{"d_model": 768, "n_head": 12, "head_dim": 64, "d_mlp": 1536, "activation": "swiglu", "positions": "rope", "rope_base": 10000.0, "init_std_o": 0.0, "beta1": 0.95, "schedule": "wsd", "final_lr_fraction": 0.0, "doc_mask": true, "steps": 9106, "dataset": "wikipedia_en"}
Each number is 128 + 32 x the weight over its row's rms, rounded and kept within 0 to 255. Layers, rows and columns count from 0. The size above them is the row's rms in percent of the matrix's.

# layer 3 attention value, 768x768, rms 0.0663, rows 468-481, columns 336-383
size [108 108 102 105 105 104 106 108 102 105 106 104 106 107]
[[115 132 111  67 153 107 113 140 116  82 131 126  94  86  69 129 190 173 171 204 126 157 127 134 174 139 137 108 118  87  88 112  74 143  87 123 115 154 175 121 124 123 141 128 102 149 141 130]
 [189  88 100  99 162 152 147 149 141 129 105 110 102 131 143 173 108 175 116 106  88 140 128 128 160 113 112 170  45 122 173 141 179 105 143 141 141 145 180 174 117  95 124 165 145 173  97  90]
 [102 117 167 181 106 132 137 154  96  82 106 186 128 135 135  91 135 163  68 106 131  68 124 165  55 146  91  97 141 180 161 160 122 119 163 150 100  94 167 163 126 136 108 130 132 132 151 198]
 [140 107 139 143 137 127 176 121 136 127 153  82 113 121 109 137 147 125 122 104 124 158 121  77 162 107 150 214 176 132 216 155 126 128 122  82 143 108 130 172 117 129 167 151 112  75 132  83]
 [100 172 133 122 137  96 133 190 120 155 116 140 134 128 158 172  96 183 102 108 139 146 105 129 171 141 109 113 141 161 122 106 182  78  87 199 131 130 206 167 152 135 100  70 117 124 163 119]
 [ 57 129 119 137 114 162 159 112  97 174 103 145 172 160 132 119 170 138 178  77 171 193 131 166 141 142  97  81 124 108 155 108 127 135 135 129  84 142  99 123 152 149 138  90 126 110 122  80]
 [180 133 208 110 175 150  85 187 178  94 158 135  63 119 136 112 158 145 147 154 195 119 100  93  92 109 153 126 129  68  73 151 122 126 126 188 127 129 121 121  76 145 132 119 126 129 142  84]
 [132 111 138 114 152 140 125  91 137  85 141 135 121 147  97 151 148 133 130 108 178  75 135 117 126  63 115 111 148 129 150 151 163 130  81  86  70 146 162 157 141 153 146 116 149 161 175 154]
 [134 105 183 105 108 115 115 106  36 138 151 138 149  91  98  84 122 138 101 126 106 108 177 166 131 101 110 137 170 143 146 143 107 102 141 149 136 157 108 134 169 127 126 139  98 136 161  83]
 [154  95  99 124 123 105 123  90  97 119  82 125 163  87 141 166  60  87 124 106 156 168 135  88 140  92 159 114 116 155  68  93 136 150 112  94 165  68 116 103 124 114  99 141 108 147 115 155]
 [171 143 150 118 100 130 120 147 130  80 116  83  78 111 150 153 127 156 177 147 192 150 153  76 181  99 174 138 103  70 125 156 127 146 116 118 176 123  96 178 123  71 126 163 163 138 129 114]
 [165 127 116 142  93 125 141 138 157  71 112 155 121  74 109  83 127 107 155 167 176 114 108 134 187 123  90 126 142 113  93  95 142 124 147  56 116 136 183  95  93 108  95 148  95  90  90 192]
 [110 197  86 183 104 129 141 121 139  71 144 151 140  90 101 117 144 119 143 152 124 124 196 128 125  48 146 136 157 105 125  94  91 165 107 145 155  50 122 129  94  69  89 147 121  82  84 203]
 [ 76  95 136 101 119 109 111 179 155 156 139 164 168  61 128 128 129  94 124 201 129 105 171 102 134  97 138 120 128 161 172 165 149 150 115 140 120 140 123 178 133 149 180 119 119 191  92 125]]
# layer 3 attention output (transposed), 768x768, rms 0.0932, rows 468-481, columns 336-383
size [110 110 105 110 112 108 111 109 111 109 108 110 109 113]
[[147 119 147 153 168 106 143 110 122 210 168 131 161 111 116 145 112 103  96 100 114 141 133 104 103  95 140 115 119 155 137 106 109 106 138 167 188 162 151  97 113 167 104 103 105 154 152 153]
 [134 160 118 174 108  96 105 126  92 109  99 149 135  95  85 180 150 112 122 144  98 186 124  88 100 119  85  67 106 152 144 196 101 112  97 107 162  95 105 141 200 128 152 116 184 136 120 195]
 [146 121 137 183 184  78 119 126 116 245 157 142  53 149 139 144 118 122  86 154  98 110 161 113 112  92 173 146 105 152 110 148 127 128 163 100 127 112 174 113 142  88 129 100 127 143 164  99]
 [136 111  88 113 135 154 175  99 144 125 135 134 218 104 193  72 140 108 143 134 170  81  94 103 145 131 154 125  78 158 163 112 118 146  90 157  52  69 105 115 157 159 141 128 190 134 142 157]
 [119  53 164 141 112 195 151 177 160  43 133 105 110 120 128 102 116 154 148  79 147 139 146 134 122 102 113 160 128 124  93 118  66 120 137 114 141 142  97 173 123 132  68 114 119 122 107 177]
 [166 184 123 171 114 136 174 148 153 173 141 183 145  77 142 104 195 141 117  81 113 172 130  57 123 126 124 155 109 163 116 147  70 165 169 111 167 142 150  98  96 122 145 132 105  90  82 181]
 [ 94 136 128 149  76 154  77 167 148 146 148 118 135  82 163 140 117  67 116 144  88 167 147 132  93 158 103 119 112 161 116 118 163 134 137 110 107 119  38  71 109 137 128 124 125 109  98 143]
 [120 142 142 169 143 110 193 131 118 101 135  96 133 113  78 132  95 168  87 113 113 111 126 148 153 163 153 116  96 131 136 154  85  84 142  78 116 164 196 105 122 115  87 121 145  87 149 151]
 [135 117 104 150 119 142  93  77 149 123 114 135  97 215 172 112 116  97 113 147 116 181 135 148  46 123 119 191 220 131 106  93 154  99 108 150 108 121 154 174 115  69 109 174 132 159 123 107]
 [122 119 202 117 100 166 101  84  93 131  78 136 212  92 145 111  92 130 127 108  95 113 127 126 177  96 139 173 105 143 166  87  96 152 173  91 130 122 146  92 151 129 133  99 108 140 173 116]
 [143  89  95 141  97 132 105 123 125 143 142 112 114 154  49 105 147 155 187 139 146 156 172 196 110 154 104 100 146 142 122  88 121 107  69 139 127 144 133 112 115 152 184  53 152 137 159 135]
 [120  66 127  81  77 128 104 116  79 145 136  99 133 121 168 146 110 140 105 113  95 132 125  71  66 150 181 105 152 191 189 118 137 162 112 164 150 103 172 151 114  25 134 141 139 179   3  97]
 [116  79 123  98 166 126 127 116  94  97  81 165 126 170 159 167 146 105 143 113  79  92 103 102 111 123 144  93 124 123 151 153 166 146  92 188 106 167  99 142 154 134  79 125 144 124 121 128]
 [105  80 208 133 119 114 121 142 131  61 144 129 133 160 130 105 145 170 142 171 143 130 124 139 114 177  73 144 193  90  59 117 113  85 109 143 120  74  56 113 131 109 152 109 146 115 142  87]]